{
  "d_model": 96,
  "parallel_block": false,
  "beta1": 0.95,
  "beta2": 0.99,
  "weight_decay": 0.08,
  "grad_clip": 1.0,
  "warmup_steps": 200,
  "decay_fraction": 0.915,
  "train_tokens": 93030000
}
Each number is 128 + 32 x the weight over its row's rms, rounded and kept within 0 to 255. Layers, rows and columns count from 0. Numbers have three digits each. The size before them is the row's rms in percent of the matrix's.

# layer 6 attention query, 64x96, rms 0.15, rows 0-63, columns 0-95
077:191166092105137195104142151133147184168106167121100131115150082183100157039124130111133117135126155160116116077146114110100199135078120125117096085102114075131116103116116141140131126142122129142116102104128132099127138100093171131116153066150119207169131125140139095153198088176171086202
079:157142075177095150152129096099147157124128127090158153063067147118106136097131094114161125204106121183134099145190104070092105133159112087168132097128161099116108110129098155175199144132122094115098109133072152086087100135151121116065132099135080152130167108117100118042084107144169135137
096:143146152106120155060107134139116146120096129124174125149179184060150084130173133115127131074112098160109137102147094100077140185113091119184186113185149151140117128194090153214156165113049155110121122153140137061152131079111113135108123181098124166128143112114123093100107127139155172113
120:129150139174097106150112100101126126102112096166155135117067171168106177112156097137164179097088173158139148139147167077188105093116120210081097139148129076130120106109166161119129061089191104083128151106119135141119148212160119150107186073137111134127140095148160129115131163138122068153
082:161116147063114116120093175090138122107141166184192086136101136147093135145152089102129148105148116106178149157135137163160118133106150127118085153123180123098182130136210111100078139129095095192071165179156099139110172154143145090155095158155173076102118146156128180111112134069121145062
088:108149162065100161094156135164166121099112160131185075141125169107086116131107118101120122116165128126096105179132111120133129114191167100164142090149163151098168126186128086146150178115090088171120103119130097072154153109145117092118093174167139081124093170161146143078081049177167162086
079:049142137144067116138109108166133105163153108107094112152120063131128111077145179103128089113123144143125068139070127193124106108097134126151177132155077134103167142132100131097115146124061152122182101128098109111084142058123077139102125153160111178123132112123131090110062096140201149194
088:136146124134158192117164139133125158130118136154160127092184097111141165165080194110135153124089165151131143085153103090082144104085122114188166116109152173114090131177168103184101064166140163152119100099196126177075115101182135141164137115146112168119154157118081110192132120098136141195
096:106156133111103178172112113122175151118160112119131068182033077113164129098127152095127070149145166145126151083125117070114114136078090170134117112134146101139100176070133156123138162128117177108179142105115165146145178101121143122070109132085162114221120079118089137124140126135069091126
112:183104174100121120126156191185108084105107091099097174140155154084163097120115101161146152139136135106097165132201192106067194135167164134173194120131164123131117145145152159113157168142161112142138079103089126156167108111105164131152128151116089085122125110087160154076047116119112146106
089:103070134121136121133185174158162128158145169166158135143151083133091103137137130052143202192132125160137110116145128093171089150116105158120085179099103179094150123084108135165172184130128098148160136132065147156125148129146070124182140176108151103151108166123184172122145085176164087129
093:126138144141144084097172095112114069155056115108107128079101100156106117168119090093086129123134087120138184188147165130140146129075150115170155122105131137095137152069131206152091093062092123122139125038087189139118119083146186096129091134130131142081115109125129172173122127100140129085
092:078117126111074222143157169134112136106097189112131126166138137146148153062145145126175161125111134179120206122116102145121135142087088130120160112152147113194116082164130130084176167117157118147128202137155188081168132108141116119122114122122148092113120174151127143092105121091052087082
108:106134140186108137083161114166137116091145100135120111153137184087088124106095129142160140184101168137149175134074158152163153125071137098112144057099109083076139154148131146091124112121097208126159167124125136118135089105124173166120067186156131087186177159164070150128105159085106091124
087:146069191122110127112113054107115138156138087145099151073100117135073159183132124071096083105159117207133097115197121210087140105097140171143160129143132097118154116087156136159049133110117136118101101115112130138093072117176076153107077092124145105145126087111133092112130113157127142137
093:157156204129102095100134081119126167173171055124128166148120130074129133121096111079097159155094129117155111096122111098164170129184149098159156099141189173137185059191163124113163143087171101103110108097147133108135134090156047165103128126139088118105106078113141145085129095160143119116
079:101128098117086149125172152121175097117144116123111138123088083147151105150083110112183137175130164168111129153143117168119131194119086136086089139103127110132088126126194107086091138104098137161102119161135078185106142129087157076148153187055095112114046169113157185067112129101117165087
091:157127157110146077161107146149149178084139134145161090143129076142102150154128096080150080072200118132112221105107149094162154106148109118103108051111149141100201158078202168099133145149120074137093091118137108126113121187183146113120137110144125095136106113150143141132184161099115102144
086:178161154136165134130100150148154184134117177141110138127098131164126144165173103168128143168067131110143142129120105094082112138118061185135145106161136079160122150044149166147162106156200110184112118058108179157089117150131151124137129107124053193149110057127084131109136145122152115135
094:145135152155086076118121154169140104112145180113134167137153163137116160152128095143126132184137100096128138142133136154113168148152116160096222117104166079129166117151193108130142092154146103240139100131103076143149133136100100127109111115076121055071154097069124129055143088131111141108
101:123124164095116111089163144205216103104142151090137101168177147056114127153161120123147150143141100136146133131133098144130111134208139107163163099204171167132148123224107103154149111125087093157141106141171128098129139098135081126119102142149172090159103140108107153086100068142142176141
100:125118166136132128112161115225131088127134114077077143177147170090156104134152167150163134151112114154130123127144142155104139109157149128172227130162120162121109115190113123134160095146097123115151062108142106094120142062116075164075137136148102176159130132093099072158097098179177164173
095:124101105201161126155112129090101170188134147152064158070181057166123134117123127118116143117102138122169125108108131131129117143054107114101098175141096111127090112075089140116076087124132197155148127136087119171095096112086118163191133104104138149105099104108120151159151194052107116159
095:149125115131154211131121159115112161144072150165082165108097154096065140129170161168151123137122148154097155086136154084119159122079119121105040135073116131146115168034114114140146154125129112120146138063093116115129122181087101086145124138129097203190135141156135159100131148093109086163
098:142146138113119149088104173152187130145104111101144120144057131115146161072119116181161154131136145135137120143193104176155096131187088134062114060166105168090080049147098132108137128132073124111156079142155135141161112160126115101147144122118121114106198119089169194109100102124102131057
087:086137078113124134145165077147088165151093057184065076139103149123125087087117144101145130185113140151152085138110144064086118151095117102167137121168136096094162060085079124142175098115158138061131136117124126099209147123142146083135147104162170140086141109102137119129106177134155137083
096:148183149098129115131131119168136136118106113136126091138102150094119115162155141122136163163140121131113124158107131076079125129073080060103121157123120124101169155112125182163112113172135185095193158103126200087121116183101141105087208073127101092207113121160185114099086142112148060127
096:110146097091175106140089105081146121161114161133144131106100039134118125164144167167114130096145093184164079166090095039143146146079148154109098089142123136120135092076127117124129179106141106134176109181153075119080115093170118143117144075129172100158148097117164140122082203128172118140
081:101157119090144147184127146116175106063145087070134132141162109157112067181144128144108146104097124164168110087178093110130134109091128093152157094175134118166146156121110176121123106104118071099117174153100076166095087083126140167140128137161081167166088126128155179205166087072137101104
090:126116102153115106179123078105100088094148138045123071113138151123159118111064112167163188121130111131143124169152164141093161053169094177105119135141088117192089147102096141179091110100158097047133112136180134133122182156112134094084112118122144150119133128169166088141173104161159157131
096:118140145110067080174129110141122142071153163114140086177136141114123142146142104211143075172080157115158154138197145140144136122141174131108178149163129195058143161169165124160162209168150124157121124058186155122133124152108130174141118120124115147113178079167148124143124140122136088108
087:135044144133186067127147087165095126084088142153146124026102113131107080083146110120132119089134155147158139152180176170121118158070102143127145119146166150111136138106172110088097140191105158114194168120157076129133154105117146099139116105190094095100118100145112085117121101086138117167
039:118168123123146167161165061151178128144174073156116151171133114139187138146193134159119092198114132143144145141126091123158130129108169141198085130083119159134132119130142140131140186129105160100152124117163131141141108086163164063144092228170158176114162157199114140106139157136131141168
055:132156156150190115102096142169078159114105159180138133152122136164170167121153140128096172240121139117116106160166110140109156150147125115118133109114118117120144104154166097143107112104095167209130154120160149193097103156184187170124071133166152110158149092210138131163159126120089166142
051:138133180153166156163106123132162180133173112126050139136148104156197150110119135118084158167064102128179097163143109120116132103088127160147169107132156100142081142132107119108163095174126142212105131082187111181117139150197175149129088125144165168177114119155120104101178127143093173105
051:132122118108174119162090144162074123092080180148078109144150097128148088098121107131071120177147069127141123137205135125088128113094134123153149102122112112126139141123174091112122105068025090183097082122122138151105099135190154111081096092163086153154105143145069124074143106110117167103
062:093137103116053112116151135127188127145083126160180140167116134092081133149141129120163159150175116156089154177155129092174109160219159120155124078143161156103169124190180096143112178136101123084183161164089158121190138146120113121108100150132079089125121134112132153107093139077147072152
084:097186078086076120119125133101159171138138100122186107136088117120089146080159149143144136110113167133069106177059110132157161119161129133170113069075168131111156125134176131149131203162079137089171176156114135179136148150103099085126105174153095098066149106129134175138077111149153098125
061:188161161107107129113097172164149084124144204100135064165158160199112114152147096103139121148092138119163085113061160169135086126098112147085189146139159129066087141206128082096121120134080163106117082141153091144120110098133101114146111126080113119112162158156174137070135154116150139107
111:138141122148137206133176125094115149131119155199163146069086111071147164161089193116169120077122163130062123138105111120108154151107170139160137117102129148120089170103173169182106085152172130117153127049155120125098094138152125101180174154127087166133163121147113122187138139160118128184
129:098110147123092145135166138133142128119153137120121103175042110087163136085106158088095116152139127151131119085195143113131150159124103108142161122127130124141058167138128121116098128115042152172172100119141103144150167056116115160089142133071190073172110069109092138135143089130033133113
129:143111160113127140155138226155114095169125070135143146178159114123141107121115157149114138143136128125132167113209212079087209132105155128176121142116148146165126103088122126126117201116178158141153087140131162141148151114144206103129122137146128112181118143093161120116044131079134135156
136:142076106142077077121183129157139099152117196157132133109132073136111062099158129060126170160096110100104090092131112117195108158142109159142086138044103171087155139096119124140145149114081113142146181132071172128083147108174128129111166149116155119131135122109189121131128146186105062124
136:127133142185146126074166137150130086147043139071152124129091121149082115173119097113143104150133127125101173176126108134148159144081157114161138125106176170106154113098162195164092127084116108099146129042106177142106116061152161087146046127124147131073132130130144147180150103108151137080
136:134133143092112172120128143116111125077099157138120148138077089193158164080151149127179196081093099112128168121127166148099105111097087150129148118160177123182113105133124123113108152092158127145128220147142166088182114105154138132123100107170134117125090164167133151067161194076070065124
140:092119136157087112107108111132119110128168147096133099137109189094059098102038144139132110177109153165155174145071116151177161082041139161115115099086102048125156141140136172100163158135140121086126106125078099116150123108153148157128098140124127083172172167168060115133133136107134089118
136:155054167117079124121098081093133113154147101183102133069124094137116217142150144094125132130130145248133110127176157197116183098082143192128150091143156114133149115132133110168068126148121130113133126142143161123090095119118073162118061096120156091152128146108144132118122148148104129129
128:169139185148102099117135114090124161183141058131166151104080137122120131104135097101074130162148156103110154107149172117149155109125100107159116127094126157132198088116141137074121108033161123068127084119150170129169100115103113157100188101117026143115093101164086149107152125108115090116
052:095115109145117160117146159091191128164126100140162121156161191126106113148120153097213091081150164128100154078081120131150150124163137121080161154116157151132135120104130155162112124182202194047143140149121169101152146138091120148109174117100152107152163134082189120162064174122150092143
043:108153050095078144155195124183161093129121165169154126103164153136114142106125171184100126194146141132106169166129117124109119167152095117131095131144078165148116133139117079078096168102073128076169125160128196152177137130077129121153106141129091113095119162183138139134129147046117179116
034:122156102161165113111079198187111112097187063154117152119163081145137174091100102154111140119132160148158167123114149093183144133158087156139190154117207140145136143160180092136105117144030142126128136121102135109095133171107123111061088132091152111142104128104106110089066114103153113141
048:108129083128113153143129173126202160152113159149169131164102140133148149114172153163146173151175136148113156173133150154208143154182110121162074100174120144169196125146153130161111183156136135079194142183088166129191143166132130156120103162138117099133116116105150190170119112142164068107
057:111153098106104153149143092077202137148090142106147076141067159103070117096138132137160152134126166138081136168069155100170129137169117139088107108132122146105144083106127153108137139124172136013150122141103162120141125145036090100138144125087099109171164112135151136134101138143165043130
063:179157147127181144121108177169110123141119162108107075161093223155109098129152149128159130158074125090138105123081184152114150101095131180088166182126127110081062159103139084109120078091155131061131058101129124161086116135120098092121121120121085190174150135139122125121132147168150108102
124:155066167163142147132158113131114069132099177137096121117155148110150108190096114114115085145152087132163156098184123098092097152138137126080146190190100133134121110104060145116145074106187116134063076097094121054162090099118134142123169097068125124178113134090122086105143144081108129142
130:113075136151138118137102132130146126128058099142102164153101191062089095102165168150133123143161109122100143149199114124136183094152126103108110124124121136154139136080113103112171140132146066140123146058082135090147108173115084101076075195140124177221133130096118162110091108142085089133
131:117165143116119142129100163155151123145112126129155146117053109135093137104106089110132147086116131152146089106161105190191105141137116158056134045119096167118105044161101196110135120119090141139142084146162127147164100206131124097163165113090120159071208127132149159111122102169130161123
130:077138123137118117145177094157102220159170099142076105115135109120086125080071122134093122190108110135206120132163151125143110148158164122180128174164131121118169067090078135125198086117154113088133150134132101098188164125122108076129149112136181103129155116057140087153115124133117109102
131:121194169125155141117131089184158116123160180131113108144156147104150132136174125125116143124183126147113121138164137066097194129068053073108140130117084158138159125150153169178136105191099119138137145095139160079149126172086150101107168027104101063150145150149121158091115114145152109110
135:139155074087194103149080131111120098122125128145170173131110084093150140187181125190144107135142117130144091172116104055120171129059139151097134067101133127102114121096202114157127177074156126111155124175092049107120136108179166128114131112115137115090128087084138152119122179101121129089
124:100134142121122184177154122133150119094144067089141091155130129186140081180191145091110143140092117185143106108194150090149146140101132088140174116226127099107119171119074136116154099137170117080107159131132100139130087113126143165098140110165091161191115106109176119213154123110119126106
127:110162123172075112147124077123089074108119170053135048115152103144172156128096116172146192150110129130114122171172135108123149071194082211139131102088126121122113114112079130138074124163161105059158132123164155114151137183140120119050130127098147132100145110150143101138100140142162130129
134:105108135148113090170133101127139171087151132151148109119116116138088109105128123171120064157100122104169159171200193145092122114136183131072121165151085173078123178126185133136107204149152116140104147046182142124117119139077133162142122080126155131114164107158154081179140152131149074082
136:099052105142178124137173123160118120106071176116171101039129140124152096073161100104115084108127144170147108146185117163061102142042143178121121132166137148117140145087150163076168143169153130138148171128114120140159150121165112100147163137195117082107116093104114112111143103116177145152
# layer 6 attention key, 32x96, rms 0.17, rows 0-31, columns 0-95
038:167192173128131097156111153163160114148161144123160141121125126178100167107136099149100150117174177164123102141115190117157183059100126104176125088159091170130135137176151155148162074120160124194127087153107198108116140176112134131133176082126171153160070140120120099122186096089170096130
036:146130156134066124110104130178142139132135112157193129086167117147150136109177075121118162063179164133131104146097149135138142055093092090175143125138087123118110127118137106099181070196125102107126072173121123063146125201150105079154112135203153110104107176149090151148138138143091156114
047:121188148134063119115135142230129123142148176134162094125127103126102123130173068110074132086185131123097169110113098173106178088158114140153182166180158172084157130096148066076148098183130119139154080160094173111092122146158130091112121162145101144125151132081081138123106143138109112148
051:134195098123067131151154106133080134132102147102158153086092112160122204079175111147150104138096133097110116128095210127151092142092137132149087113085133100156167136102103152069156100110150151133151111086116134156110098171123127153155096068212168142117109073165122127123184056103135121145
048:109169102095089179153131148159115171082079147155160164128091148155135124088106189154173121156160090105109136109121149128112103181154140159127104111119155152137144164115112155084119164094142133037138096164119186168139106084079104167144140161113141128167153079175162155136083085160162117042
069:124178047058101175171127115158084161128084131113133145158105122133080162103040150143150119147123069139149112100108142118115125128161123132163094078140139103111136129105172119102093162121130175090151109088050135142112087082112103117140112110198106142148148130135182132140081073133176097075
120:139153070066102144165095100182105153108106112114102188171078131105126175100055120160142112128097072125184124122113117129144127118145109113194136097125162106115120104123182122084127123168126135114151118081066140164084090109130097125121098111226154121135138144137181150159104077122179141072
118:180087104097162163193185114062124131131105148072154083041151121113145201134100149123105171149070107065105145119091139110142075121145148144080164109090093112138171160143115135134108096139132152159169133120140084130111079064139112097125151145154140141144129106098144159149111086108077102080
119:115117182150148112140111085154051157131105130095165075136153126106079128123072200110152076093125065123123165149157086128145079148110065145128177132142102110114062165069190132127125137114108125141127095161132169143117154113199082134099090134162091100102133155060138136116144174110134106141
118:107081173110127180087121171172123164136176109168139147096113143124138136112150139107091102155067085087050197103105112124078146123126121157125142062138096098062112123076096173095129147131086098135121130146065141096166096153134151105137123110057158145123066149126140109099062104100154142140
125:150137191086100125080136118118152139100155173141152164129154146123098120149165149094117177113152107137233100089162213116166121127115149135055117117082105132150175168086065150113117148154111101159147088112096170185167124165105142142145105186137128135111140181073114111116142180101116139133
125:111123110123095136104119100108159034109122128172127159091151115087124101158097078127117166174012149115158170173116079148135164132166116077128172156138113133117133149114140162119073153080129128151146055108126164115117115076124096106097107076144173135136175134129080162126167157143144075119
122:087137134121069140146104110162100122170164187145105147137163150188104127153074124125188152113156159113126113190175133109106113099111104107112142044107163051179135117120148145095158126102195169100072170117161170113105124145124122143103106138081179117119063092108155154164084149144107107147
124:149130100168100151147114086161123148116153092150132100128097157163181093175094161163144096127078168125108110145148167133171124141176153111114138114126113178161147190124093182053101120173126078090142124164107111134078122123158202092062114139116089056104152151144110146054136087109102123151
124:165120153132105150134097057153119130076154122165094088118143113147143178121105087095162174171148143172071171091095103135203099113091125140161108128140145104109148169097116108147110180097153145111068106132129122110169136176109145149128154128120136057129160082068153124160162071084146192184
117:184181141132110179123082127098133119127111157118120135114138153100109191085149090063146078181108167083136164154110178113124160163114134152132101112119070120146118112155156123075140158192135165154165141103128163103127210165204137146134114105140112149102092073112153184121154056152149140115
034:162117179094072124159136093186138132114126138127138185149110097143133105147088151099107116133145127101128174141148118168101083147104164151141101074165123110165122143118119099084161132134104111210191149126173110166097141095147164094167145116094140194202112086113128093033190157141131147145
038:158162207145154125083070115124122149144153084124106130116091073146201147135100095098117170130063143178145108099151172096178148128076141148160158114132113118100146140150138110160177074147115130207105095074145092129089154145174141118111127074107155168137106182129105073102145089135165116156
046:174164090150096124144170141128166097116139182175120159087133117129115130136121085137159142189137168114105131135092123162064148127123124115158136123154038147154178153185135119096149126110129165115178137071106182105116117134141111098109162085152091166107042109070105208116099150078128134160
044:141115159126124096104119135155105109091125143111071151154055122132171118123166111151150092104057066093089104131187124120102093125162149162120195112055118125164117150094151148126165120061104087108072092142156131171164127076154150134098101137080123131122105100133057087065100111166142134104
065:120116187128138104087082150206177100108162104130156149204158125109109090142162084149148130168168135162099136125191065102107164066141150158178190126188112176115111139186152137141158145173108107116078123125184147091129146128181136121107144147118124131136131128132116118137138214114104127161
079:115092167121168083126076129177123104101162132139121150150131070144176094132131065145137147125138148139154145172140077144144161108106146123207174162141153170116146124190201169118179102202138082158110094089181133123082158154143111155094139157147148121127108177130121130164177177136149163176
099:112078146106138071133096092139089106079144115141100122140090055151166093113124064131115166101145146105164129138076092146105124110089122091175147141124148133070121103165162153093155085186139068161102081069150095132064149115141099172084115129141163125093102149139126119176177174118120186167
110:132165116115160119162073139136160108166131125128088195128150158113094106137087116118128095145070081147084081137184082112179138069097086147145083161126146138168121087102178139114097153147133150134124127135168138113098072147096116100116168182204077106163088101066130108103088098148146139067
117:094182215119117147160065131112119150122112075124149164144140130172122119127132137112192169181119167117114144060174151154105124154136113112083136149133166154113079126165106181131122162133113107087196092086163073092156120130159167093140141171159160152181166082099154130080120186121144113128
133:142123137100129127090127080179135088138129103129155156079153115122139086079131118120163083147134112122101156141134140090197150157128145118151158086219092089180130114097106091170112091124124106089076113114185057118138202127185113129187131169129131158115155132160176110163090118086120074091
121:165177157118062058131113145126067168137130138171116139182149071065124123127101116138161175137128130171143110112165118116095159106123069172121141125108091149137163199112124061108134077190090140151115119093142101128110146082159159109106125083084085134152109148170114159147144121183173118081
126:174156086156142168157101132166122126127140139140076102086113125176134087139101111136127138094044093136124088096130073103080177141134152135111161092171132146135174130130181127129123168130136109152185138154094124206151162142117092189080136157133171188194091154103079156174110120099172101136
122:052111086157138139126090146109163139067118137021155105112137133128148178160120110126151106101131149154147098140137136115198177134110105134174156079109125105069102163081114157084098124116125086130060147110102122117174117099112156129167131122136091148148068035141110111134115134164160138180
114:139085113142109116107133117163129111168071140071153130134167132110127185097092163123112164122084077104182145134124143182095135090127075104126135135117086148130210162078175155201109158108110138085111133118140059145106172200105141132122104138128142149162122101195110060067107115123116138113
118:157110145091100038173107127110106122088132133106065117174102118123152145174132176152130062135115204161099120171106169139145116142110114161097118190132099159078139175132103119175160160110162096183087150134174152152175097123098109159107108127151162186115135109148137136062088098160088117126
124:133062150103126072097130073089159126088174158130129131111117178157149113088085098186138131143112163104167087123126146114106104177137110171146131096120179089116152192125171088127133100127097138105194141117153153100154095101071120051131125123165131173123143133134076114111141056061186121136
# layer 6 attention value, 32x96, rms 0.29, rows 0-16, columns 0-95
100:075092116079120131156135148066146106195104164194146083141090116095145140153126082129139096089114167088132134108139102094133122088119056170100174115159136114158099138164088201098139143114128112141133149144152112154170159181112129169199104107170081106192181166134127097121165110091119129150
093:141087118166143088144108067131172177149116076140194124074074181098111131171119118107105115141112104104130066187147082165109119166133116175093071147104089136089105165176130146084141090130154125104102074086154142127129132158126134068145097096134169116100124140127195096174092154170129127086
096:138134177150122157116125111086156146180125114122097134106128145151143089137157056106133077170115113166081111099094144084115154186150071077123222102055143084109174166153134128199179130110130098099168152133140146172085117102099116141137107150107133079160160141096165093122119105188104138121
104:122103108065121097125108161122111139160161174160091115106150148120116157129164175147187043144138184123160153189147099095157154097184151137138127096107137170131132117158118147151075133089083141095151073097097096170126149099183145099085104155110172142158080103116133055165168092153110173107
099:093147134204151136102171123196086144121125121140090126117158106135129124164105150099117156103107174087111117178089188076155093104149109109147131131107143181117078113090149169100171138102110162090122169054132118122143138123145124165182178102130149158125154168092065071171149130145172146052
108:081177159128156093138091119140134073195161095114111089090108188147074177165125200102178155145137167112139108117074145122102156138113120165210063121185178133098137137117110121138103081138110124180147115092099132170105102151125144135149141085092115109089133127087106120109108116123077092075
103:144112152129142113096195116113108114164160109138105117151116100128113142122028103143108153102163158216082115137164169113130191137105141168144092135089088162166136074133153191113071067171079105135125130105081139101135153127137104142157111145158203127155156076140069145138085138131115132128
096:133124111157147142141115182122123138118118082119124073127120148157061118154075110198178128191108135090123125139123152123114144127191133168107130172137088062142110083135107072121179110116078143189091094105117167074113123179118141117120097221105135140113175109133088084152134147175167162139
096:145110103134117108146120101098168159096083131198152171114156116093048184122163224159106091104130126128085098174157103134131110176049199096113153106131174100140121123127129152143140118181158090075154111114136136081130130142130152176116115155087143130131139098139045138148157098157139125143
103:145131121136151186015180147087093122162143118099167162159052090162078117158105168105054145132120152120092125119125157136163136072111132140130144113152188101193124206124137069109171129131105132101122055132140118148158105143122148135127099116151163139148115060130143153125155139137108143127
098:106095177140156149140062127187154091133144130166162127094107150121121094137081155114124128080140101138139068164083101140149168146168079119090190090089069139150108095161120035157144162170139144184127116097096149090144116121091150137175166116136160110158144082187124111095181115116086129119
099:187107144170110108209108146084162115195123138133108056133115119041112077102105116154090127170149110116149124103171174107151150141089157076120189128209122068103160103113144119094108140099070122104149119119137161113138087127117156135099150104151130125135095163137167106131175125126074158098
103:146132090120091089110134058080191161150170150093102121182179104158175119095154157148123160127104072124109115094100139135133155147160151153109142116138124109157086148143148151114112125126192074181201088115107161080133089132166108186122168123106115063115149137154162067117096158123154079082
098:170185161116173095059145128116096135091094153116172122085124136116133121181133123171145139104117147135068123110085137166139101144117124171159158141160113094148150050184127150141120187156152141093090128106079111123193169063138151095068073106152093132119107147112100090101113188156132160084
100:170138120208121166141126115146080072117105107107091156135109166083077127086156158151130173116074182126168116115139065141119119102152140221138138126111169154140123106088091152148138117131111116148098131110156178107167161040137094152149172115124125090089156148138171104111070101131069139162
098:116153085112154137111157155123105179099148139080112153151175111126096105161115105088104096131098088120134122156159159154157110095140096146113126040150133110060132095122123194174106131173114112140164114153172149112105147100102070143081215103096149157098167148197114128152151080121096178186
101:129137235124085104130118141110132107172141126112091168138148165157112148161110186153079150146134067170120169102048125132143062168161128124141105139128091133109112094121132170062095092141116128085082147143123121144140143130066066130114102171141099146183108119174137111147173100141111065162
# layer 6 attention output (transposed), 64x96, rms 0.264, rows 0-15,32-47, columns 0-95
089:157140159203151109164094125161106106144200113138150150179108154068092121123101090178117193086133131141144163135133151114159154132093091127136124123112180126114149131128098111127101094130129159167069110128153172133194209116105133167120089117187071128128133171097100084140164126197147121185
083:091135094095183162118143147137164117119120143089118100133098110095062142120116092079154131187141163137117043117144148087143133145118159150076131092165075161133125089076097165181143096102072133075100136173099136148177144130175112123144126161143094166113141145104122086100180200121139080180
082:153164157151140126097128115193089143133067119154142173117116104141099159100144124089153185079107143129162050157140154169194171168126142174081120120123121065157094126080156149091130128079136125157133051158147087100149114179134144106163114127133120182104176168135123137149104194124092149086
086:117112158178115192182151147109134145146076124113140123162160196114139086143133145104178110144114138154150142130179156134146180095144091127166153089189133045122141118109087184146175130127088101091067093162173173107126109136110107118151149075128135087088171113131120079092123125073182124091
087:109168134099151202154137132100133100139102160065120101114113069166142187101132135154152101151116130090161166125110127124145088111134110139084100196128226106038188133161094118099126135088105145122110155135149072119093063142122132151098071101162138092109124164148157092095140101116158124107
091:078101136200118166090172165132169103096186116199118097148112129142152149171166125105129121158118086117101185162118071143125127069138095131088103141130106102128096156108171111116150069149115148076089129113150097096167100122051098131186106133150134101105180077163179156097168146116107118145
089:093153169102131129093122152087181149134128072125159120097165172124137070103154089126111144121115085110129185102108141099105075146071148099072160122202126159092125130117148092110111099187121112086115178108182121109133130128183102093097147098165185151140136210155167082154122121103093165169
088:119107118098150150089112119165137150153096154074121096092086151127142127144170177176104074105148179129122096098124148107105073132105211153121104156137156109164090161101088136144075148091113169163105119136134092192132148152064168111185081087168127110146137093130206166129157068102127113148
088:078148074122106087165095134181114096132095099172089106123094127136166126112177094083121110105124068170173151090114139112150072106132142122147136028102112122106173167134108098202119136101094064173113104115126096170198108110175134132141165111125136130156103119112057130128150150116176140137
088:162072149112179123083206108146129072135156085159066121070121104097118119083132152189174136078113109121081166083170140116123128125133112077142167091090166072113104114161159116147109144200110137138094186120088142149129125111148093146165141150138112156105087072155120128170083108105154162141
092:086101200122118150146096075101113193113175167171140128108138092122157109181167164112117162151089140083080111113112188081129076100102116168142148148111073175087121090214097146137100102118117157139143120166091157074120115152124160104100097107173138125122152143151164162180107142155121181137
081:113195123160104098106127148102082147135145149145115184112095189103129155144113137221158112173090077119085111153125149151146207168127112189126110134124127176098146152148114190134139103112105060158106138127152064096127141117103169143195076118102107136157108143047115131137147136110112154123
088:114132079112120136122123146165090083105114099118184108126170176109123132136168131121129132038202123103145143136039071136140128138194112142119130124172117160135136119130202151155130104074113136103146100129067152132079184164157142140151110164207139149153177086156084160142114123162116121104
085:106109112097113143156129113108108161179110094160141138151086081138071082124097096089153171140211119103176124089123128123061130125080136094119146160069139156131168137112106115071111154103101104136092147108066123185112104147083098140120186037141107153098161105166106146169180147097142147132
093:095120093134082120118123099071173093149120097122132144168153098148140214154106079149159154150132109118150102179111163080127140103110107086123116119119069066165108179104144153086140139147117185188184126127133091198108085107101088149154106109174148160156115196123079150183125114157116112141
088:135135098112085141128086082120139115137071117139111084090092125135134147194147176167144212109120135088116131173092153126139075175128153132138119120162154116155208154133212149152127135134177077105093140136107073138136155062169092185082161131099124141091154128080155121102098130087098139124
110:089134090050112140099158147106188109120063166145150094076163106200177148124189141065149084169138125126146098137129138143116125173171165150140152137133092137150121144130165145105179156117132112115185157127103100128102075122158117111145181169106178142139126093184161161119101101060125135083
104:154141136160067100148102075137091114147129138182162148129159153179163088133158171167104125073124075140153174141133101163120143131140091105166132156113159098109145153161154090076124170148179117184145121087169112120046130133081109177095131088110173095130107116140141169171053136124131150062
109:118103104106100141157117115046178099117198131085143082143093160142135103159107136156122088167141102123119192109116125085071105117160116086185154109118160178109173142173102091162134135134115129087150194125104157186093122093108108137105147129129113067191098074135123108112164080120150078165
113:138151106080142072090103145169134102110172117138094151110102058131107149121158103133085143131141115105114090128102106093121093169128163127080106162064141214148100145155170069096078105152165138162205135100084072159130132149143137123099109196095123136160115113103105169163133167171078131154
111:127096129150079033098124098134121165106162143198156162152139191065072112136109139103082116099118092158121087136137170146129161165123142146146160081121063149206085128078137113148126108150148097137142098131098195155145150096131129068168180121107125189144138094097112130124120118150120110160
113:202150120062116082150121083125065141153072142065125136108132115112105117106102132151138131102136182130149078091111164135135123189106149124182170091148161178110169113153106116153117192114129108175165132166112157167068153125201143138061138146103116147126104180087101113178094104141140131106
114:134069075164113105168140112144078104126127210108097131140090086139117180152078153141136111130167175162136076159137128157151146114180125151189106119035124102166117089174118165148143138089124118155127096125050142130113115124065131162170102159098102100095134074108095161106128166141149103111
108:124147119171109100192144128085119125141151098151133148184172092127099161107066114113153180149124061129144144157135113170172161096159040109128157101116108142112176107135163121119148108148142111093183132127110154078098114120194092132048138176075112135107109134156062090134099176157118163106
111:172113163151140155095148146067118150120149130090150181132139118109074143120078177156126138156110206099070125168106132134079192119114111118124114234152127142169061089113155137079128117154156175091158126114119122096046149161081115123127105107117107121114170111143189097141113106126102125112
110:116175092146078149193067124074138146124086172091172104189136174149152148164133113080064085170157170131162114178076117144135124165125115170133101147157099169109153140116094143111138126075143105145166074119171134130132140132108165128071119086128138094150169149117146157120207181163112108125
109:191143064123103097132186172136149048131098107129117099139134158119099144080096123148106076106160141156157148126121099157153188174150146093127065125146190099160132144097164101134160179132154120110079159091217097185105134109146105144141161142075113124096146111138135113078146118131100069143
113:118046110122180170179116117160169136130112104090119100147123085183131106134131147080078162086158210136151153137151123114092051088118168062112138111131138059180119110105143098135112146132152180075163113131117192151127118157137103125066154125135149133109117101187123136135082172133143120149
116:119106163139143118129124107095146162125128176107077152133066082164146126121069145122134118191063148152125127149203198143111119125086159144133139127068143123120129187119084107095129131182148104151125150155191110124161057081104122121109122067046131104101068149108163079110121147101126142137
112:154133148155136120102125130163139087075155143081100119103168163116180159128129166161087067120048148105076158201116126138186123130140109155158126080172078084119084124149139136177144098149150152146151115126166147073126149106163163116119068203125156099140069151086146120098079115138106089130
112:151113153105189146139115162196080150118122147135120127070108167113124064064154158109083119107106122152136145069162119167120152164161117178124143143124199197094162089130103108150110100111137068087096111104128142081151180161154171102113154156098131123095129055149176110070121134097137140111
113:125137177146162105095160152150099146129178135130179164166131150120130102041116076073150057153150116152138109072167110163101182064140129134090133132127113161096071106152087077109130122128045144150166103132146124103145134180119135097179087153122138120127112154192098132134156158180165115114